config = dict(
    num_hidden_layers=9,
    hidden_size=96,
    num_attention_heads=4,
    num_key_value_heads=1,
    head_dim=32,
    intermediate_size=256,
    vocab_size=8192,
    hidden_act='swiglu',
    norm='rmsnorm',
    norm_place='pre',
    norm_eps=1e-06,
    positions='rope',
    rope_theta=10000.0,
    rope_fraction=1.0,
    qk_norm=False,
    attn_scale=0.177,
    bias='none',
    tie_word_embeddings=False,
    parallel_block=False,
    extras=['capped logits'],
    init='normal',
    init_std_qkv=0.06,
    init_std_o=0.0122,
    init_std_up=0.06,
    init_std_down=0.00865,
    optimizer='muon_variant',
    learning_rate=0.00212,
    lr_mult_up=0.64,
    lr_mult_down=1.5,
    beta1=0.95,
    lr_head=0.0075,
    max_grad_norm=2.0,
    warmup_steps=200,
    schedule='wsd',
    decay_fraction=1.0,
    decay_shape='linear',
    final_lr_fraction=0.02,
    batch_tokens=16384,
    max_seq_len=2048,
    doc_mask=False,
    train_tokens=118400000,
    max_steps=7227,
    dataset='wikipedia_en',
)
Each number is 128 + 24 x the weight over its row's rms, rounded and kept within 0 to 255. Layers, rows and columns count from 0. The size above them is the row's rms in percent of the matrix's.

# layer 5 attention query, 128x96, rms 0.0834, rows 14-26,46-58,78-89,109-121, columns 0-47
size [148 138  41  43  34  47  34  62  91  94 120 134 160  90  93  85  92 104  89  78  82  70  94 111 104 115  67  63  78 108 114 108  91  90 102  90  99  80 137 140 119  83  81  82  75  68 115 100 107 105 129]
[[143 143 144 110  65 152 140 120 100 188 157 108 110 153 130 143 143 131 213 119 138 138 108 128 107 125 119 123 155 146 111 149 108 135 139 181  80 160 132 149 117 115  95 134  94  94 146  98]
 [116 144 111 185 115 150  84 121 111 133 122 159 106 158 147 111 123 127  65 140 124 142 178 168 154 120 130 114 135 118 126 118 147  98 168 131 123 103 138 158 132  77 134 111 100 130 170 120]
 [157 108 105 132  76 125 120 120 131 121  97  79 164 158 127 129 121 125  86  94  88  93 146 134 137 114  77  99 126 153 142 174 130 138  99 156 118 138 127 134 108 112  99  93 119 141 126 105]
 [126 138 152 116 152 125 131 152 135 131 180 142 156 127  82 158 185 112 146 128 181 156 155 145 127  79 103 136 191 125 146 144 162  88 166 107  99 105 116 104 107 130 121 137 122 125  98  88]
 [178 141 102 128 150 142 108 153 144 182 117 125 139 145 167 129 139 126 114 116  92 159 127 162 140 156 141 103 125 142 153 165 134 117 121 134 130 132 131 146 144 110 131 122 141 116 161 129]
 [134 128 152 156 139 110 121 171 132 157  90  99 119 144 121 132 116  98  88 150 109 112  88 112 114 161 124 109  63 132 151 112 100 105  93 133 132 145 158 141 122 107 108  93 156 170 138 157]
 [ 86 105 124 111 128 130 138 100  89  83 140 124 147 124  89 145 122 148  96 113 159  88 148 149 132 115 129 152 144 115 101  83 156  96 125 125 165 132 126 141  70 181 131  78 107 124 126 110]
 [138 127 128 108 149 123 142 135 161 123 131  99  75 140 152 123 131 104  85 130  97  91 127 116 139 124 162 143 113 144  80  93 115 114 139 130 117  76 160 179  73 154 118 107  93 156 161 156]
 [ 84 127 129 126 131 162 130 113 109 132 125 132 136 139 113 139 138 133 159 124 123 107 130  99 140 153 111 136 106 133 164 139 128 112 134 114 142 150  84  97 173  93 141 153 193 138 103 112]
 [116 121 101 132 117 145 112 138 154 198 144 124 152 106 147 104 176 134 119 159 125 136 149 102 133 137 146 114 149 124 104 109 139 130 105  83 160 159 172 121 140 148 133 174 144 107 117 117]
 [146 152 103 161 148  89 150 156 171 150 128  85 146  67 123 137 106 144 123 107 128 143 122 165 104 116  81 112 163 155 147 139 118 146 161 175 110  96 133 109 119 121 129  99 146 118 162 175]
 [137 155  96 138 155 117 171 169 134 126 151 121 130 116 116 147 138 105 121  90  81  95 138 115 158 116 119 109 141 123  84 160 112 159 157 145 126  93 105 134 123 111 128 100  84 121 112 144]
 [178 124 113 152 127  99 136 169 139 151 134 134  84 109 151 144  93 144 108 138 160 123  73  95  95 163 115 118 183 137 143 133  85 124 139 130 136 122 121 115 131  83  96 155 112 114 138 139]
 [130 143 138 103  91 135 128  82 106 194 158 131 128 150 103 134 150 157 198  77 142 121 135 137 118 166 112 162 153 129 136 128 103 124 151 172 104  89 149 144  82 145 135 154 159 123 141 138]
 [136 128 118 163 121 142 134 142 140 146  97 111 119 154 111  87 115 137 109 147 143 113 148 150 153 140 102 181 124 141 107 137 167 105 129  97 100 128 156 150  80  86 143 128 106 136  95 110]
 [111 124 109 137 171 128 160 157 137 153  92 135 129 127  85 161 124 111 158  97 108  94 123 155 119 162  74 127 108  74 118 164 137 176 127 151 113 138 118 151 103 152 168 129 121 110 113  96]
 [163 124 120  95 144 131 165 166 137 114  88 123 157 108 104 122 158 141 129 138 141 134 153 100  73 118 112 147  99 128 152 135 109 124 108 153  72 125  65  97  71 120 127 170  94 179 122 138]
 [127 158 125 138 171 150 134 169 128 148 125 151 104 123 117 169 153 123 139 115  97 132 127 130 147  98 111 161 121  89 157 177  98 159 154 135 129 133 103 160 134 134 154 170  97 110 114 117]
 [123 136 133 151 153 142 166 161 123 141 109 134  85 129 124 182 130 150  96 133 114 118 116 128 154 161 107 148 125  73 118 174 131 155 137 126 114 146 124 122 118 141 116 156  95 117 120 145]
 [107 108 148 140  91  96 161  83 101  85 116 109 137 142  79 126 142 136 169  92 132 137 155 152 134 133 153 112 113 138 148 123 169 117 130 112 172 141 146  87 132 167 130 128 163 120 136 156]
 [105 132 143 127 159 126 182 128 139 186 116 116 143 128 129 155 170 156 131 141 107 131 124 140 101 137  80 140 173 132 116 173 112 111 139 156 154  93 140 139  79 113 101 133  99 180 126 112]
 [ 96 113 110 136 171  92 143 120 127  93 148 126 127 105  99 104 104 109 109 106 139 123 110 141 132 157 147 163  81 109 141 102  94 124 137 117 128 155 133  90 144 166 108 157 147 106 114 173]
 [110 132  95 184 115 109  93 127 117 114 134 107 144 126 165 107 144 128 102 149 123  89 185 143 121 117 160 102 106 128 132 132 141 105  36  99 147 122 184 121 171 161 111 149 170 153 139 131]
 [126 149 135 127 130 143 118 118 171 171  99  93 190  81 123 114 136 152 158 102 128 154 123 143  87 133 126  98 156 144 127  95 143  93 150 150 110 122 131 103 122 110 164 100 123 137 134 145]
 [159 173 114 142 127  96 160 140 148 138 103 126 145 146 148 126 142 121 153 129 102 145 113 109 159 152  99 137 116 124  90 137 112 106 133 183 132 142 121 111 150 103  76 100  95 134 134 137]
 [137 143 136 151 126 145 109 153 109 151 137 135  84 102 151 158 100 138 148 115 158 122 112 115 117 155 140 142 140 105 133 147 103  89 155 142 116 160 116  95 109  47 117 168 104 112 158 129]
 [130 144 165 130 105 137 130 138 110 126 124 135  54 141 134 121 107 141 154 152 135 171 100 136  96 119 162 167 100 130 113 128 112 121  67 139 127 147 112 151 133 103  94 173 134 163 175  99]
 [ 97 146 137 124 159 153 111 108  99 124 138 177 167  93 119 102 161 118 150 155 109 162 109 157 113 135 154 143 135  96 140 120 147 159 148 122  95 131  94 133  62 129 128 202 100 143 123 101]
 [133 153 139 143 189 125 145 122 131  87 123 114 143 144  82 157 120 152  96 138 122 138 161 131 116 138 142 143 108 125 128 143  88 112  90 142 127 114  64 117 136 150 142 139  65 127 134 106]
 [132 133 143 173 107 158 146 166 133 113  99 135 141 122 121 151 106 106 136 110 114 108 106 165 166 109 108 110 124  79 104 142 155 131 140 126 178  84 152 118 106 151 138 108 120 117  87  96]
 [129 134 101 112 124  94 112 157 140 145 156 115 125 156  89 140 149 120 107 117 126  86 191 138 149 134 104 146 165 126 135 181  87 164 134 141 140 160 117 158 160 134 142 111 101 105 129 110]
 [117 157 116 125 151 110 115 109 103 161 105 111 120 128 116 118 127 108  76 102  96 124 160 142 153 101 109 155 129  79 119 171  91 127 165 127 158 137 122 118 144 125 163 119 101 135 101 125]
 [133 132 103 112  64 112 156 123  69 114 157 133 122 131 142 164  94 105 165 109 150 100 150 126 121 103 139  98  98 105 140 115 125 143 140 125 172 103 100 132 131 148 101 129 131 137 149  88]
 [114 134 144 174 120 131 153  87 137  90  96 143 126 173 108 108 114 126  96 155 145 135 113  84 175 134 118 164 114 128 122 135 146  90 136 136  97 128 128 124 132 154 109 127 161 141 113 177]
 [129 132 154 140 130 112 146 111 138 134 169 105 108 109 147 138 135 109 108 128 105 188 191 175 120  96  96 115 142 115 100 117 126 173 160 141  71  99 126 126 100 104 130 106  95 101 121 134]
 [108 149 143 137 128 140 131 139 125  91 119 151 208  92 157  99 136 127 167 146 141  90 138 126  98 102 123  88 109 133 123 125 161 127 122  95 182 115 122 151 142 115 137 113 139 103 124 107]
 [168  86 111 113 135 172 140 112 117 120 121  93 141 107 135 162 105 120 150 140 142 119  82 121  67 189 162 134 150 117 127 130 113  92  83 132 155 111 108  93  93 147 141 102 145 168 144 145]
 [116  99 121 131 136 121 118 141 137 112 178  79 128 108 127 152 151 116  65 118 124 138 131  87 176 129 122 140 147 124  82 156 123 138 166 114 130 133 138 130 128  73 114  72  93 139 171 136]
 [116 120 131 111 124 114 189 145 135 149 158 144 106 140 157  96 132 151  99 117 138  99 143 111 130 166  92 170 109 139 111 121 154 155 118 154 133 136 119 124 109 171 140 169 125  95 171 169]
 [131 141 134 147  87 153 120  95 145 212 138 131 134 131 125 165 139 136 200  71 141 115 117 142  99 143 121 104 142 144 120 151  97  92 157 185  87 144 118 131 100  98 110 155 109 146 147 134]
 [125 164 113 165 128 168  97 114 126 127 127 172 130 188 148 116 141 171  93 128  99 146 153 136 146 120 144  94 128 102 148 100 141  88 119 141  95 117 136 135 101  94 142 118 115 131 137 198]
 [118 159 117 131 157 143 120 109 125 111 133 125 142 136  95 158 133 114 139  95 111 147 141 121 122 146 103 129 121 141 139 177  92  89  86 138 134 117  75 120 113 152 118 159 104 162 129 113]
 [134  87 136 131 159 140 130  80 123 162  61  95 131 115 120 102 155 136 153 112 156 127 142 125 160  94  86 144 122 119 153 112 139 131 123 122 117 147 166 114 100 155  80 137 161 112 108 110]
 [127 156 115 112 119 127 153 133 142 119 138  66 139 136  88 119 112 106 120 109 118  84 117 117 129 162 117 145 112 148 139 173  79 154 105 157 131 156 125 122 139 118 138 118 147 120 127 124]
 [149 115  98 128 139 122 134 144 134 109 126  82 143 147  89 146 111 113  95  97  93 122  92 123 147 151 130 151 113 148 132 136  94 121 127 148 112 148 141 128 109 138 140 144 111 106 112 129]
 [149 105 111 118  88  70 138 154 117 113 135 120 113 111 124 105 115  95 148 134 138 113 128 141 145 127 133  86  97 157 130 126 157 106 172 152 137  86 107 137 107 129 129 115  96 129 107  96]
 [156 162 133 114 138 142 127 109 122 109 156 119 118 173 132 140 137 161  70 134 104 147 118 142 171 140 123 158 166 138  93 133 155 141 119 134 121 123 112 117 113 122 108 150 110 124 150 132]
 [ 81 114 134 114 131 138 115 143 120 149 114  87 149 110 144 127 122 114 129 129 116 127 175 132 128 110 130 157 128 155 163 125 100 158  98 137 104 172  98 134 167 145 138 127 180 120 120 143]
 [106 113 133 175 121 149 125 161 159 178 108 136 156  84 153 133 145 136 130 150 126 125 158 111 102 122 133  72 144 135 128  98 144 118 143 109 149 171 149 147 127 129 136 142 137 119  94 143]
 [136  74 134 101 109 140  99 160 164 152 110 118 110 119 168 107 144 135 106 158 106 124 144 159 105 127  98  95 178 175 167 123 129 145 132 154 119 131 131 100 148 108 112 103 221 133 120 136]
 [127 156 122 146 115 108 150 164 143 131 192 114 127 124 122 180 138 100 140 104 112 102 148  96 170 115 118 122 114 126 122 134 108 127 161 156 160 152 100 101 160  94 127 101 121 132  94 117]]
# layer 5 attention key, 32x96, rms 0.092, rows 13-25, columns 0-47
size [126 123 102  53  58  79  86  68  83  95 103  84 101]
[[140 101  74 126 120 114 157 111 152 103 158 160 128 146 152 107 153 127 118  88 123 119 132 130 134 161  61 134 125 155 154  97 163 165 152 139  92  87 116 122 100 147 147 159 143 145 105 101]
 [145 115 108 106  83 126 118 141 122 131 172  69 110 182 117 126 119 146 175 112 135 143 111 168 113 163 120 121 164 170 125 150 135 154 136 157 122 131 127  93  99 136 119 143 128 116 161 120]
 [122 146 116 159  96 135 116 101 100 148 108 161 108 196 153 125 111 133 122 133 146 154 155 135 149 124 134 120 111 126 117 111 146 125 100 139 104 110 163 156 107  95 100  99 111 104  90 111]
 [128 155 159 138 110 169 122  91 126 129 167 141 151  96 143 138 143 147 179 149 125 101 115  76 129  69 146 121  98 114 152  98 118 138 148  80 151 100 155  95 143 113 152 165 149 152  99 164]
 [140 100 117 118  87  93 116 160 118 123 114 121  78 124 154 129 127 125 129 174 151 123 165 178  99 111 122 121 114 135 106 124 119 107 154 139 165 111 115 128 145 135  81  76 135 146 129 122]
 [118 160  76 127 116 103 159 146 113 145 113 132  91 160 117 132 120 156 105 116 131 138 149 132 102 144 153 118 144 126 158 128  70 115 130 186  91 159 144 104 142  95 112 132 117 133 154 112]
 [152 191  92 141 152 101 152 112  96 101 167 147 126 166 119 144 115 130 141 117 149 128 145 174 147 149 144 141 125 131 143  94 106 127 125 156 140 136 125 164 106 131 127 132  75 140 163  84]
 [124 124 141 145  89 147 143 157 119 119 147 143 126 128 134 184 165 111 137 163  86 131  95 128 115 135 131 126 102 144 140 113 136 153 114  87 150 103 132 177 120 145 175 156 157  91 140 156]
 [137 131 109  95 172 144 141 120 115 123 166 114 115 119  89 155 137 112 113 120 148 105 104 140 101 129 146 152 131 146 119  97 142 121 117 102 106 131 164 157 111 196 138 147 127 130 112 101]
 [181 143 137 116 116 134 117 136 140 115 115 136  98 144 127  91  75 156 144 134 120 173 104 126  99 127 173 128 187 126 120 113 145 131 160 120 105 169 136 113 130 127 128 130  90  87 130 164]
 [135 135 165 142 109 131 168 120 131 101 131 162 128  97 153 146 115 105 151 144 107 134 110 109 126 144 139 148 130 125 154 101 130 100 147 126 134 101 154 109 126  96 136 166 158 120 141 204]
 [168 141 141 138 129 105 144 134 189 111 137 129 134  98 134 113 112 137 100 104 109 125 103 130 136 136 117 135 120 117 163 111 108 125 110 157 144 121 160  63 118 138 166 104 172 124 109 108]
 [119 157 117  86 122 104 118 142  98 184 124 162 158 134 104 154 154  93 135 103 107 124  94 113 117 120 135 134 184 132 157 122 101 172 153 166 130 124 119 153  94 139  85 108 112 104  74 150]]